config.toml
n_layer = 10
d_model = 832
n_head = 13
n_kv_head = 13
head_dim = 64
d_mlp = 3328
vocab_size = 32000
activation = "tanh_gelu"
norm = "layernorm"
norm_place = "pre"
norm_eps = 1e-06
positions = "learned"
qk_norm = false
attn_scale = 0.125
bias = "all"
tie_embeddings = true
parallel_block = false
init = "uniform"
init_std_qkv = 0.0253
init_std_o = 0.00567
init_std_up = 0.0253
init_std_down = 0.00283
optimizer = "adamw"
lr = 0.000587
beta1 = 0.9
beta2 = 0.98
weight_decay = 0.53
lr_head = 0.00927
grad_clip = 1.0
warmup_steps = 284
schedule = "wsd"
decay_fraction = 1.0
decay_shape = "linear"
final_lr_fraction = 0.1
batch_tokens = 262144
seq_len = 1024
doc_mask = false
train_tokens = 1379000000
steps = 5261
dataset = "wikipedia_en"
Each number is 128 + 24 x the weight over its row's rms, rounded and kept within 0 to 255. Layers, rows and columns count from 0. Numbers have three digits each. The size before them is the row's rms in percent of the matrix's.

# v: layer 3 attention value, 832x832, rms 0.02, rows 66-127, columns 208-311
# o: layer 3 attention output (transposed), 832x832, rms 0.0153, rows 66-127, columns 208-311
# q: layer 3 attention query, 832x832, rms 0.0252, rows 128-129, columns 208-311
# k: layer 3 attention key, 832x832, rms 0.0238, rows 128-129, columns 208-311
v66 090:079076085121154155132149105118112148126128121152084156173133148130148123133155157144120167157126144126139183144152114100132103104104090179138158144113154131136160109114110084155167102127110084088122103174149116097145119086187155147104137097143143179111139132102152099121129135108117132121139114095134105111085144
o66 092:116170146124163150144138132091156164125107110184082128155137128118104110098122140125161141171151118131124120160152137160108171113148092129108124150108112115161129146122160131115160115124097114134154100165119132138096091110133154140134158150126093137125135172135141119134130126142166134096092120133094126160104135
v67 093:138090163141171146109111149076137144164145131149142105083111163131116153136146119134093141162090123154113120108107122131161119098151126146116124090147120121144149153127149131084129098122127130135154147118146121117168134145185107115132098113140087130121105167140151133102123138166099105116149068126148065139115153
o67 094:137126131106124091136113083153134154145121144172172113140124146063141138103135137093162158112088156137136140145091124133147167080141158104090173150132111137167144117131135120140138109135120111116125168161139125126144128120122142163158126129138098172140115120129091172165118116145103130094107125108102116151138172
v68 092:142128090156046105151132130156140131108134123127139145148125139101159126191148146116144158107135137154124133115163096174132105156105107140127156132125082131115149144099172122162148171077138173149138137140147138108121123126137105137126091095096136122112090138159140108136150098120124160106128089116157122101140165
o68 090:153130127123091133168140118130117133135171131124111113109207134109124147167152117160140158102083127115129121092117091138089208140126105113120136150142121064123152123137094109104171118131149122140131140166166145105132152109127121130116145136092120119158086155134132146120143133111120089131128169109109132130119108
v69 094:123131169101122125116151101142120138120098107125136122087099129146103140146125082090164131139103081150139140133080146113094125150135106140129156120145178138148114127105089118116119114092148137119098125142127114164115155118097114112150155167118086115064118096139102140112151176147103147107188146094105126163103109
o69 097:143097125139136098117151136127116127124102113100117128115126179108114131108144144116124097104147176162130116146108124143134133115135153150148130144120108089139114057140114108105146128123148137087121147138101102154132122119095138139121129134121183140142123095119096135106091119132138113139165081108095131115123123
v70 093:153148086114125100120094123149170121156094119119123117069172097108164159091112136160147147088157125154139140137141141164158126092082145148114107124100145115116136120125112128100164150129137111149136168091104116109104144139084129152145143136105104145130126142099142157102106134125166116112129114144181137103142132
o70 093:138131134109116127122103160138103136131146120107126120117134159180135139134111078134123154144108103130141138092134143131121000176118134144145123120116156124108124158103142147133137142148134126130128125126111152114113150172155128113108106126142130082148149108152128123101143181096104117109127149142131139117145106
v71 090:133143138089138104160148169119157127132139134129144123145127122120130083095119165168116099090133097164095133105107058137168132119134127133136145123161133103104105167145112129143128138094138162079101126120111116130140102102129128104136137137101094125141099141113141114145158090189085160137122100126118131134074145
o71 092:133107113178122106153131109137145122100163144167122125082162159143148129184134127155118141130096153142142146074123104144144133112085126142133110112138134170148148120134127101114097109104174118170136137135149139110144090120118142151147163107120132104118100144116118202156118141121092102112098127111099134120146141
v72 088:160174143098154099127163150197089160160117134155142162151140139148107094116148114125131098109125172094098151106108174161189116136143142177101132098111120147118089134121112159130165128109144117126071121130142160166123133139162110114096119121091142172120147150165180130083118146125126120135137152132126175184105166
o72 087:132100117160106126123138130132119108134138121054114135146145120182150180107131115131116156140119161130140139101136114162115015143143112133161121132091121108099118124131118135101125129122119178130125119114114074157104143090108127142119131134109141133145110087150129160117137118143103126145139130176152132153119109
v73 092:136128094148159118116083128162118148147147147089080111109130143155124107136124167146104153118143101116158104120127130149092107104136095156129148129099218093148133102109146149073091111098166152074133120132109105113123087097142129150123108109104132107117111114127165135102119166146112124097153104103143129120161121
o73 094:122130151158132105164142147172128148089118111104088154114097112126127134110191159101138166115153133133190118189135106143113034092136122136128137140114100081118110073141140111107135143147085152089115138132106078140136155115106132154101140148098098153147138073147097099135137132194102161124143128118123153126127084
v74 090:116152164102124118127109124119110116109137096102142115126148130106114105161166168132154129107114074125155144179131144156117159149145155125146135101133156136125118128141168140102135139119133112059083123106126132108117111144103093164149124137133147097141130105150131126168149135157176139142124094187153093132110147
o74 092:106115107130190095109113113110125162141098116147110149114135112067100126123143163111087175163142138115080137096118112114133170115100122160143092144116127159084154120148115112173107120166107127118097137107163158106105146127135180068080147118135118155136109131143093182142112118136145129124160150111096159120145126
v75 091:120121135165189091127130155133162128134125118131146166159120127109110128127104114161101145116113105136097123107121156112138131119084135103121124153126147110106151127086112153111158167142101108109133144167143134113081125138149100109122127139132077153108134124125147078136074110129172153136169112132139187120140157
o75 090:104090129176151134149121156109089118147144149077151127075118115158109146118176123142124139121180162091139172130159119125105120114117144115144146142135122116153117095138172130104121100103164147105157098144122113127084139121102158116142102146121126126137186105165131099122082153141134169116162131112151138126117148
v76 090:134078111131134091117167142119111160118128130127064120105124120121128134141089150135109142126112097119137142122135146134095094131069089105090132122109128145123124152138112123118141143117136141125131096152118107108072099149110114106152160092116112185127162107111147168152150151149116134158153166120152150135158157
o76 092:098131115133116134092094161099140131114055175128118094125136141110130155125150143156126135156135142114154148154172165154150232132115102141088101113112143121141123129127164136079137146076126156080132138135145137141062105115137147114127143142123130111112121086112132086126126174150170164112101121089123125123144104
v77 093:084103173151099109144166132133162127139144095137152148159124190131121142078090145103155119124127100114103135125093120082109145168117140128119143149138113144151105110137132130136093175162139135129149149108084098148114137149091114128107169138127112074133114090129070119113158151100084135105160082158110070122157135
o77 096:154133118118099106097143127126159115111139131145121112085108114091135134099123111118125154140128123144108124176126119117103212139134152096107141133136138104138171113158133135149156120122140162152115129166130144116156127141104098113130133122156105115123155139128129119122144127128139127082129090141186148130140079
v78 092:163134138135156137151115140148083108167157133126128141167102129135106084136106102140155149106115142146108144130079130149103115129141157160122147107126133115144147115150109137113097134124132138161141186131128157123173134122146106186096119132137166168180149154169127117132080106148113104106085175084106142136110132
o78 095:133127136162083129076133171083101129121121139171105130131080116151106132087128146141139162137119130140128144105144117124102168140149127151120072165174162139078108139121082091108159163124118145148096070100138104106138098109146115105131146161138094115149123093108165124147119132141149162136121093125133118157131116
v79 090:112168152086162172099121134110127103096128136107143091155130111142099127141136155098155124152153141110101135190100107166114129161116121113093154193113103094144102108148166131110109130110134147159167126185143151118122111106158093158109130171139072109141111147110146147152107117147146122112111113128088101113092137
o79 091:141105127159139141109130162103118137139156098092141106106102120117157150130111160147093094112135146131117139070136112112128058168159129147133099114134142133138128109107112131104098137124108155152107104092127168092106134148152125118100122122103167125120135092126124120139132135139123150124161139109205127122157156
v80 092:154137089087168143147116144111137186143115158150149147081119187105135115163127127106118116132165075118099103130095157159142157086169136119127099084163158122136121118156138191150124140118175152117142084119111151114140140114183120137143119118136140136154139154154098141111124134115161101154161101152140137125089156
o80 094:106118156142132099187128136124124177126124125094110114106118120183114101131110116116139160136122118144106123117123122145066117107125094124167161136123145132127183117107153127154162097186129099162144129116147089154115144111119145148153103139130129111179119151121109136099127146152102134111138162119157151144146095
v81 091:125108110140091145163106133112114100121141123151154109088106122107134135084101112098110103125101128131099148097098122094174158119106113111115101113131133115135145121138170122139103080103092116097156172069130140161112144128090181146077105145149140069144114137112134117145101116107123137104144135142065175149124064
o81 091:150135125123133093141087102175129134137126096139134133129137105106120136157113091122134142116157112129151158104127116131162130095121177123167134127125129128123129127136165173131142154141135109166160139134101122103124113138142141111161140109150097145158140098129133144116112104118133120132093107157115126153175121
v82 091:076088091129133109115156149105096132159139150126105124093127126142142134097135128125179133101114121164103110150105144169127119124111171107135115174156137144141153145116153105115101072133131158078123140140161130130088142170181142112110135110094132109137152127106105122147169129129175126064176140137119139146123131
o82 092:121124158110145122114106148135124156118149128106115103134121123151135145144140145147110091123155101120105141118124136116116184107103197086103135149131121086177113079096129115171095142131113145155112138127121120077127138091089129114141103143122118149116124103130147155139150130125121117172117132122130137107133128
v83 093:127131153106164166143131142136126133133146129096154117149124153136115101114153108105129123150130161163116149101134141157165150153109144151139115169116089077115109152130112121143116133118103146090110116166154129083151093096152088130115126170134147168136149123147133118099124089112123151131088105095144104126108100
o83 097:113121133138152133110108133115097115111139104113119147112089159205157145139141173121153136079103132140096149125176119135135153118115074169125111132100147136122112124079084126127167127139112157135123101141129121124135125087130146096092120121112136139107089077164121121147121124154157137117119097130154113127181156
v84 095:099106121093120110145127140081111110145163132133100133091163097126157099160122178131105089123137169158124152105146129114124108175160116112170098106129106163114135159101121109172117166133105143155139117095129138138104089121171106082143085117128119142136127094139154111122136138139091164090145182132139158127155156
o84 097:125120122103113119123152170141144139080103102137112111105130133090132134108129119136164140105142157143126114109131110139107046147121114126114142117134128098136098136119145121122110135124135120142145115124129094115137083133126114133145110107116111167163133127139143141136149122128100105125132132129125113158095170
v85 093:156133098178097161109087133132111151126127157107098095128141090114149099173130088154131146152128138116129181082105118115131121121084139098101125141141140116143146156169143100106134177115147121162076120097116100154156102138149130100114129110150119160062144178136164119175113118137137119144086143154198093121135179
o85 092:101133107131106148115125138107122152120121138141123138157128117180133112127150116111130135138069140114125105119137129131160101126105102151107096156167157148086127133121141097118123121103118133124119124136146087116124152123138140126155182149149104186146104131152125141114140120079104170089112138090125115107105132
v86 088:067128122104139105089127134126141157109129092112119101132158101097157157148149130083170135127119162140172138139154113125073146141139155144157114103155156106154132142158153123109154112119148166145132137141169113120090124087154130154140151155177160123121108077147121120143092100115149121143097133138119091132101087
o86 087:128104161158118130113080108168151129127100153132160159136149133145115111129125155096150108098097115123188125116140124150135053117120147130101097129080139147137069118143126107105149160089134137088168124111124112159143149136114115141077126127125173122110151138138148138158091083159152155146107108088129121122103125
v87 093:132118139098122160142087088127131128164146127121084118111158119147121090146086111140155101159116153121152082107146121135176118135162101107118095131120088109108131114146097090151093135112125155134098153091152117115120093118141094108127168093131116172112130132105113117149100104176110128119088174130142137143159164
o87 095:082138145113119115090145151074118117068105112147118159160117111082135103119088115120118107156156125110121119099086140108160147119098130118153112147130111124102118103145145141137104118115104155080100146133101101120173135121133120139083146105170154177069162123107126115132161115158126093144124111095180095087132112
v88 092:100154121139137125159136119086086135163139109163122125171108081134120123105155149124144144105154120100148163100154171145155121114137143141133127130151132102142152143107085138155149098131133106156151139124136162120063130146128119165120110124069141142099144135158118129129119136108141114177099146109174129139136121
o88 094:091109125155089143167137122123131117122183115166150136127140135065111156134120072197113178164134112142160117112143154131086151160118154157149092131111140122133149138145104129146090114142175122129147124128116115132143152142138094135081103128134163084161120123145162142101164139140102108167121120121110126101109079
v89 097:127095124098133109170164123137121128132086108143118131164124096135118141147073102143112111105116130095110151102114122092139129121152170088146137120145167132141132093105148149126137103069124124091146159110108171073125165096189094146132111104127101075155154113147160159158159126114137146106144144170132129160108109
o89 099:143156117133139075158106169131167128097127132109140102166111140121115109154127154120170114160126139074105133173147165093118174072132130125147180127142105103141178122166129157146141120188127130156132136132132126114119119108150118127122113135192130117136162114126122145116124108116122088149114120141090096162145098
v90 090:126077124165135117119126168151148163142138123143081148116140134120103144130134115103135141095130102158084144111117140110165140100134127140083129098139128138138130126110155142175153153116077131129096102122134164155180142185124175151142148125148106143183130110153139126163087115115141177132147128122110154158099080
o90 088:150192116154122136165117118103138163179105139133102088083132107078128097125116100156151140128127124145126095147124145119119182103112119110134155144126142138130128136139160146121118091126121142166122117126071138189147130100113124144168087148107064151137099107101121166107152142142079130096084150117118137133107131
v91 096:138085107135157172134091156174148125098181147118080139101128147116100116143105151122123101117101111137145109130119110158092103132108131081134156140084116074127121084144128100127130076148142154103151091119097165143041084106144107120119143105118126120143114098127141131142068121163176082129176124129107146098143132
o91 100:127152111106137120159140125180179128099157104165109171096118114115107117101122094101128120144161121143090172152154115121085155070156158164126097146122113080138092072161135169134130124122131152128128137104126107091099120116110096072103148129108146112164128092124126110106123124155131134124165119132093127159120109
v92 091:155126094101171142099123176136104125087090153098141160155092134130156148170084123128113144129180149145144125131134162132149107177120113130075115153142100148094140112098168146132151116157184125109110149142148179108161120114142149152111114133106062152162133142140154097118112102086139108142170123143124119122105129
o92 093:127149124173099124132144172147130130160104125083105136155098120144114111115169123116102151111136109094126120118121122103095000143115152130161140146155118094135126115112154145133117137125144151122102111140121108131092104140118120121135130125095105115131138152136138107123115129156140146153140111184115144135121116
v93 095:123138094109134136123131070135110136086099099118154122145151067151136134147103119114104147118147158169139147142155118110118137117141143112099110128112093104101160123177139086155085149161120147091100083161079126161110092100119098120093135140133150177088151155101146142133136164128118109137091195148136186105136130
o93 097:142137166104139131087116166137111142193163091123113145137160127105124151139070142085155136113128056119107099104124147114121163132106138150113066122093122178128137088138150160180155116147113153125096129104124090123132124158151129147088148102132174137124133141160136145099173128158126099153145118135148096106141109
v94 092:126098152108146140145120167191111126147122104107180121118137143119126127151121153111111108132124160124151132167121102104145135140133100136124118113135151120156117153124148137093100148117175128165175144092067142113113114110123097134168116118100145069126098141130114137086094131138160117126139128139153078167158135
o94 089:135091120133126117164111148115112091085111138134139103122102129081126176077109125127090114126106150127139160107101105158121215123106171140119154125170126161123100066123129134095123170116098132106117136133150122129119136156121114135109152086059148159152113105150126134146101097124151155136140119135146125187116111
v95 094:120113143146163130133136117135129093169107136135158083100159128123137166107138148138146125093171127110150161140122109152169124158099129125116128165117127146103136093147086128109124130110128097128117140091189108079152153084126143134185104101149142072123114126135140094128175155144145141173166102090089164169124132
o95 099:113091109110136143132141103148141130134154129118111148106130106085135146120121086126140162140106113141163103126150118134123058137158151087152128128128092119123146150131141114125126124138180100164173131119105169138161140173135138134132099143138093149170132119122150120148100108129108117134092131129108128180117150
v96 090:121118098124152125098122158084092125108116107151148124102127081149092112135138083118165114116133069135149194097145143121135104122106136160098082125155164138139165117172118090120143103119102141146147120129161154126097145105159142120127153161082146138100094154150158160126127143110109155144173122166112090151160125
o96 089:151167125104119174116140116143163127155108145172137132190108124138135114097136100124095108182142103140127132161181162132134198143142101139107154114106131148118137115105113120117134127154108101094144120128169120148092153145154111144139148121136105113120090166126131127104153140133130125126131130102093124107109099
v97 095:144145097133102168130111094128111101122124115096133161056095101138134108159180100114116122131096147121116170110119168150160101115162150153120163135115199091145129132132128115121150099119086116143165175121156158125131157165157107124136083132115152134103121143120149123143111109092115122129125110127155119122144129
o97 094:135104107139090153132122131138115128145112160104130123135128126088120120080148101105106113158144183112148077144099142150160237118122128112138159111182099138120143123143151120105067115124122178090102108113121112105123152152142127144152119149133059139144141136140149131152142130162095147145106122124123121162101142
v98 091:137179124104146173101119136118149148154121202116098109145115112116149136127116099117095143089141130125105137112156123092135130149147102103125132102145067128100141162141158145141115113144150113135152110128089106116100140156139145095104143167128165146122142144132161134137128121082119109153109170156110136132125086
o98 088:123142150108169136119144156154145127121114102138135125101105135052165125122074101094141139154140088130115088158112116132146210147105129176094154142096124130152111104116120117112137125110114138150113100114117125108096110134138096110085121135128105108155157146138125110118168133151152130110146143141137136116127166
v99 094:119158116176160148106139147105119118139079090137119108138104132146155105128087181084113122108128123146097143109093159085138130114169108151135145113098166126101116083156130126138134113159105133106159112071123143110134134157110111121164105149140137118167170088121139099100113156164128143087137125157123132146165150
o99 095:119132141116158055163139126121106124137147086174142155164112134129134121147145132135141085118166137108133097135123156102157201134124141152130137112148146127109152129113102170126102094127140124104099138129121146133138101101122127186112153129165156143112171111082101153151132138116125109116148097127142151126159160
v100 097:101161117135106133109148079073149100141139104106130130164099119104145120163138087123108136144155137106102172113169155152146108148149101130137095118168147136106155159108147174105119169133132158165118098124152148122144126113189119128139095069145172155140120114108149127152132120133195096143111122107101115098101164
o100 097:092099135119126161123137111115098139114131128173091137120127132058112115093116144153115142154108113094154110103123136119110187113098145114098125144141122116174125135147099126153115130067140120142085143145130121101185143134139082146131134149129140142159142116149139163122159062142109113143114089106139121138107085
v101 089:116142133118123141115105151136141139135129154129132127070157112116141090097120166118110135125151126092150151153148122157125138134168088095159139144095204110144118167113132132085135087164078129123146166093169150161114153146144163108099079122110139139111120094108136126100100166139164127110078106150094123137132115
o101 091:142135123146133115157156115133146145115107168126135136157132144114111137123129154142156176157119098067116092166116080133155124098091137113110156106135123129128142148119167130146131108065133137122142136164147090107124140069149092139150178147147098161168119132176153160143119129141163127118120134134082124123128123
v102 088:081134134113101122145080082145159161079115110143112147123111115113106098132126100162159133142130110141137151157089075156132115130107129122123155121104112107107126145161144166124074132106123163138167120098122113099076149145114115078105178143130119082080103121087118068136135103119131169111090123119114126135125134
o102 088:143080121173167117109133122132142163164124165136123105129144118162116137150178148142106166100075137090151199073129078115128164145123094132149116137110148131113123140154108127111156159114162111145136144161169158107091142167120116150115158089143153112095070073145126131122114122144143158140163137107108110117153163
v103 094:118108146127146113167143111153152112154153074118110131093092096108146148084113077110143105135107117101158086106147177166122128178133099119128117161115109168110123134172104148111097169123130135130153156082134151131108094072153134120096155149138119107130111138122105121156185169107118106142097140108102142160119160
o103 094:152125141076112194087129119184122145151123162145126120154139090131149096151097109123118104118126098098122120101117162116124106097145141122110132085134102150127126116100122158149141137098097176102137123110128120123174138147119155117124128129093109158126120139124143095108154096148143081112137145170136100188128154
v104 090:096139123115168158175152189121149141108129103101099161165177151111148145146148090085134103129099093098148186132134160146092156104164131174119140144100137153122116173156117115164099106112131080127138146156135113151141120091151126124110141156139118153127153128116125118112133185166124128129140117139119155143091101
o104 092:095080142114129147144143140111118135151174108136087125150179136075084107155115144171138170112167178091132179126161140126092155118109093121133113139076164135137157128109074102098123168154134132124168087116115140119121167130129132125112128076177124109112161135164139079123132107155107117211131146103101127146092137
v105 094:117199142101132089121085147140180140110160158131157104174142127109157120148101155130159148099171107166108143123131133112119126149152110144151151119116103142126115155121137139154143133128152108127113111115140098182127120102125082095135168161170132152110109158131128106085135129153165102163079144100107082129146140
o105 092:082129172113159150136147158153124152156137103077150148094092140153146109177134148101137080145113104161100149168150082114120077151099110147110127111124147128137098143134152117130171107126108119151115118193118096146133126159128085184128114095141125169178155143133154161108128099116161140099128109144165130121114135
v106 091:088123152130120151151165114081115137117160076158094124139121096117098116144147138128117155123140132143125081129150115152145125126159133119144144133134139104109187071166127108147111089094146143117160123139157147076144131148093144100119143141138146122098131109106136144109134150133157136082119095154180175157102107
o106 090:122160109112134101150130109143121145128154133095116126137139115178125104153092107126159102101168133135094126143113133082152148087117137134116131131126079097143181109126152146145103132108167112121104145108162129124134125101144105130151143168152160111162151065108144092115143141142100122152106115105096138104144111
v107 093:148100053135144127160143122146094094163081078111114157100108117139154084109160162125095143137106101107109111101137103138149107179086113130145123125167139118168140151163087111150125078134098169159113116056151136125129119106102145136129172128101155066146128161122135153149102161102114138098096155149121110116084137
o107 090:150163137092104132133089139118135060112153169126175139185156150123123140111126139121153134138105108153136158126168129118138122119155134126120136093143078133076157122154141145168135126168137099120131152080134181102115104100134095150123117089128164122131108145135117084148140133131159073173098126122107086120167127
v108 090:083119112107142110129103157119117103094153114117105146162134139106156083117151114180140106148144155124120111140106143115075103144102146154141088130119114167135143132126124175106124106123112155120110132111113165123151128132116134144122105097142160146173120141136109099086116168123083170087141159132137128149141155
o108 089:166176165127153134090140114120109121122136112140098136167125120145143086123136121181108101102127143104149129123132144114117148158142114131151123129110169094104137104127105112134145139092097114138135133098137171104149134134084143163131165115149143078079122119125163098124150136111151092183156150129095142103124120
v109 094:178140159080116103145143116161138168126103149120092111132098144160120124179122087139107142157131143153140107109125093069123121109119144128097134157122138101153136126127141114123123131184158127103131120170113116170133103127145131124098181111139137190140149131121173112086165116151084075109114160111154131096135100
o109 099:101116120123108129107095126092124125130151099143085153126120118151138180106129129102129137146171128128111140131158091143103081135145116124112111135127146122117065098100147125102126155112105123129104111116111111127079110132145122095080159081123156115136124148137121134106142110118120145131156117177134150126118094
v110 092:133110124132066110114090110139147147110105140138137170100087088126132165144110085124109115110125145167119121119134109131156099084136172046107150149111144139132131147137147111150125123126116165132130153090143144122105142159128093097098135147093133099145139127120119099083116136149148146098117073151080125116126113
o110 093:136141106108099152160104111136143106165102089110169158099142151213142159121166086108167146109138113095091109094151099121138072127116173102151117124147139108107083101152151154129150122146142120131115133092134115135137127118132140140118156098108086132148137138124113124138125132099157101107159145147109151123107115
v111 090:139104099131112159093101106094158118115108118142099131164143115104148131106134076138153154139163148094114121157119179129123127121153118139164149159120120081096134116145102087111110134100142150120094153114080173145160106130105100107117140089101138111079107137088150162161076157137150149123131089153097173127112136
o111 094:130165144095134133097123114134157088147123073137153134145116126103109131144125162104124133109131096091132120097112157088132161130120181088121101109110148126119128096098096146120115130109089168068117145101131101101142166132108154127119158165166151107094166120156118116113106149136161109155133151106116161137145106
v112 094:161170117126087174157149157150146094164148133165172133128143128117108138053171177110154165125160118134112167142130122116126110138171104121104095076071135139160150124105157161111062170167124121113145111138087102106166134125120159108142129098102093113158088137146141130127127099126140120111095094167133145123113130
o112 095:120095157092150141137119136128110135141123123112085146122138136086132103111123141150123154171152116169140155107162125122116232129161144099144152151119102146159121133127113142151114145156146103149110136157120133127116124125113113133134108136101092140131068121140154152126083094135148173100131145159146122116143156
v113 092:133091127113099175117136150123125102169129162124160147118109160107151143146169076126111159098137114109107160148139100150073143131155101121150159116143067114147120173147105115139118117092116120121107159182127127154174151109087145167133151110105136134139153102112100148152102137123157104172168146132148154114148152
o113 095:154106095119142116158096118169132110083101105132124134129117121127095133103136127150100143125079161165198136182108126158108098112149115132142144125089144102140090123181094069111079102146141151095154140088144154136109119135128116145107087167155091070112079133132135110148111166096128130142127154107148149153096166
v114 093:144081143099152153118149140135168095132165095120132129105151127129123166145126119135150115144149173164153094132101107149125094174150109136154131155091153125104159130140118135113131118122162202141167118099141124144143150148125140120145105167161157123077106092112143153127163102144125100102121122121084145118103119
o114 093:119086129111141093142138113162117151134138146184089150164118098120158151133119158122135113097103114126127147148129142108111241116171166112109124132128136122100078139118147171145140178158120120139142117176124115113138061125117130170160139116126120115149113113145150144113099087106142168118116106163125119137149123
v115 090:133079107092126115113145170093156163079122146103119135108136104156102084103111138117108107149155121154144157088186104092116135112107130139136130124123136124149134128135139130173112076179174116101109114145160165152135109085151133110086137127118109094112178121109136099096102143133114165116120128094157132158127133
o115 089:091120134123111138173165126160115100136156139165102132145123138023123133131150117143139141149161124121158095158118094145142255138133119139155136112116119118139139119124098131081110106089118135129159128121096117100132111112085136138124134114117174136125153118128131154142157147130072138174128112122106172100117135
v116 091:152118126129096153124116116126157145064160107106143169060112128125127124106102121118099128112122176135129130143130135144135145072163137155096139128140129070134103129141111120142086118104089072152177128153143143132114153165154141153121115138120094175139099092113142143155144127113110126148127138105129144107071136
o116 096:126134144133139156125101135097112095129161127124091113140125120163130100140139114144117094132149134140137126113143132117157196129171128139109153135099149147162119103113147131094124133103124134132121111084127121078133143177127082112106151146095153110088113119110094070145111127142152120148142127065126137135129138
v117 094:119124138166083103154094088154103063186146114134090141125153121139127142130179149154136151168154116100126144108110111140090101130103141107118156156128135135115110146156131115081141149116107146138141140102107077109125144143152166079110159088122159137148084155107131145123113162146152116145157111094119130132144130
o117 099:138096105126084127113124081104122129154089112144114134104148116073130145099147099108115123126088138132103123128136145141117200122114161118120154101132136159120135143126139122154132107139121135112140158119119116139133137161120145134188140094133094129140120150163148111136135146151152154145094139133140131135107137
v118 095:118113120116113108133097113120083157091134132143131119128106096136129149140114124085179106125157138131108113161152174110168136104102158122121141131127106168100105133136133120061138141131120093093128151144158129085088141112150114178130091175148106123103120153140128136140168152135130103151121104113175130124148094
o118 098:153108126081135088106155104074118102113132078140110142101138097106126114111066089115093108142161127098100111095114126143141134104097114142137113144143168089089163126136145136128130095120098132129123139133140164169088176130155139075129148127170128142138159076125166115145093113146153155153115112143139112098132083
v119 089:099097116146135133117138141148158125148160149136136161136146104143132096068131119119106154102156106150156095136160110142095105103174156134154114109118158142142142158096150127107092154123113119150137122131148112112117127121080092082133115127124163076086123183127147150091120152084146141119152127103143158085085086
o119 091:129125145131137141122127076139129124162106143120132119138122105118143108176130141114140131102116076166163124171144171108168216165124116125100158146136087097139112087102159143157108124118128141060108119080118093126162098091132137127117112143161129127116139141131144126165067119139120114106106093110114161142107143
v120 091:146109096120127114128152112149128139124127116137112166119069136160155128146140152100123098170148156112119118096104125143115142170114103117157122103109122143148117160151096098159126122109119108137117174130124157130056114134120140152155118106145136131154101135101157109157111114163175106118140155155182107091166124
o120 095:151143115102088131181164169109139131155116139126109093126123118173116107080171116177094155143123101117120126099123138165104170165112138127123135157065156120084132101100105173115141160115120149135133078140123135161103146132100164102117083111113093103185096150125121111109110137143089100123177123146161126138103141
v121 092:163131079145099150131149115146092160140117164135128106082089065146151119127143137131132141148125149100112118126110162107109131164147116099134101111138109137116091166151155123126125123125110149151100147155113123133117113134100178113115126104106086215075130171107135100152122110138128109136141121165156152122139148
o121 092:136142133119120107144113156108143146123110117122086087163123128196150128120138123154108146143112108155187129110118118137120069139130143094116141138106149118107112107087146121099119130137155073145128134124204152115152149146080135159116159159111118138110099157129133122159109134126118124123111174125110127101111100
v122 094:099108065088181134119130093129153093139151125092126117152095148157140124113092122082139117163087131103119115156140150098110130113130131165101126064144082141119100140133124158136158126109142061168138121092156162114085154166142121131090152142138103110107136130128168115124132138121134148111083118158138060113141132
o122 095:141111129110124079156161123132149116145150129120134099128110110193122133124122186163154123128113100108133145154160123141123141095162110122129170111116149146131166150130095150126084123139116132141138132141105131140096134109138116169148122147124097099132122130148167133137131082116124126144102079100173172103134122
v123 090:081123134108122132146160100119091158125181120100157118134096101110157117134114174130143135131125125105117145158154107139159133169121092101121117130167129099138140138136176154137124155144154115163124176162100110155094102156135097094165163056104158119107113126107128163176143108163133131103113128145195119115159147
o123 094:135160096126120159144144094114109117107175155108123130108129143132100157132157102146109130178147151124162126118117155161139047129108139134144122159105148112120106128171093136124147134126146163108094110126117095134147176104161108151102111175143132097147168158144110146129111143151087116124134140096184146132145116
v124 093:144171173099093150149139181115151164154104107118114127126151142154144148141144117137158102151159095155137136100101148097109125085093134127111119175134126087132124144127126161119134123145185130086115093134067086141145123129116133108087097125114125066126145125114077130100124125138139153094140123122120161141107142
o124 092:142130130145121165099132132139128156149140138158100130139131128098127135121129168118135146130146136151131153142135122115123255125134138135108099128100116115164112125115102110116149120171094134105112160149174088140135112119094155107137148128111128147097120110142124149125126144146179158106143141154133115127141141
v125 091:120117121132102127148128159185148122085147137145155156131151171108158165149125143056160144145141141151102147117102144129144092138136140142143139128154077125149114135146171112147141062090105151132090085095137116175127145151085121157104132129120153106140124160187140117123094151160138151131087126132130115096150150
o125 091:145167120158128144150116100133133120138158109134115120166106117112139110158116134157137097137130118153126135109145132109116224119149140133134095115156106149118129152130163146128137140101140128162163127054140110135126100122130121091127137144080146112126143147070140128139127085128154117127109121120123180090143144
v126 094:130119148134086133111150104153120107110149115128166175169107111135122118106131085163144093122131116119101142145107079171073123140162097144166138114137101118117126135100143130125105169159107117135115129125115155146117144147127140102099170156097108151167157161128083150131110117101122140115132114130139109090130150
o126 098:156153118147141140163121161164121056119135147073164135113122156103127147129130083122132080105158118142134089160132111093130121157163132134133150142139127095147120131131126133117145122112138113108167128117094147120134082125134106156117121115132132112098147156132138120150113154090144112143088111129135156157132165
v127 092:132133111092147108104118086146157130129159106100154155101103109154112137143121123143100157099120155160124104136124102090173127109094143145115156161097146113116085154128105151139086105095118076128132175114138155090072094131129150111163124141156173184157099168130161145137094150166177126088136158152147111128166122
o127 092:125135149115194125136187137137125123112121127144126126142141106142166118101137090093102148096128097101109157125115118138155240158138129144119088146123134118147086139115174140093154106101108141173112127142113119096065128131105126140154081121141088139170165095141141088068125144119097154126164117108146127143147122
q128 098:125113103116186086156139150101146111103154120088142184111163130121155139133174130102153151153132190120163099130123203118149144089114087121099153131120157108177143118168118073106140114104104150169142121149119124085104133165124142129126183144124148091102151143117127111120121139134112110134134149170088132155137156
k128 103:144126108072114137129130153131118140118158158128119148108129129029062121137126136125122106107075194095116100106097126129105187146098139110165134122090151109154144130152130103145100122137128139149145154130143150126137116111103119117157127162116096143089129164135143138136142111146176108095099117143148131088127118
q129 090:150207161096098168148090104100131152148153155125156118093087090112136104121137179164131140097169089121125212120104122123086145127170142117141114103152091139124139136110127116151142130150113115135137122135168109139115095159138101098093104082101146130146145142121097150124132135138135135119147108130127090118106119
k129 096:122101090150138147168153130133150107173162124157113155139155160132139080098124144109107126178152127175163155127123123118132101151157124117096123143134128107126081134115147150117154139114131140145121132152142086115157126165107144135126121157129111088122117126108146092118131125143133134119133145153102106118144101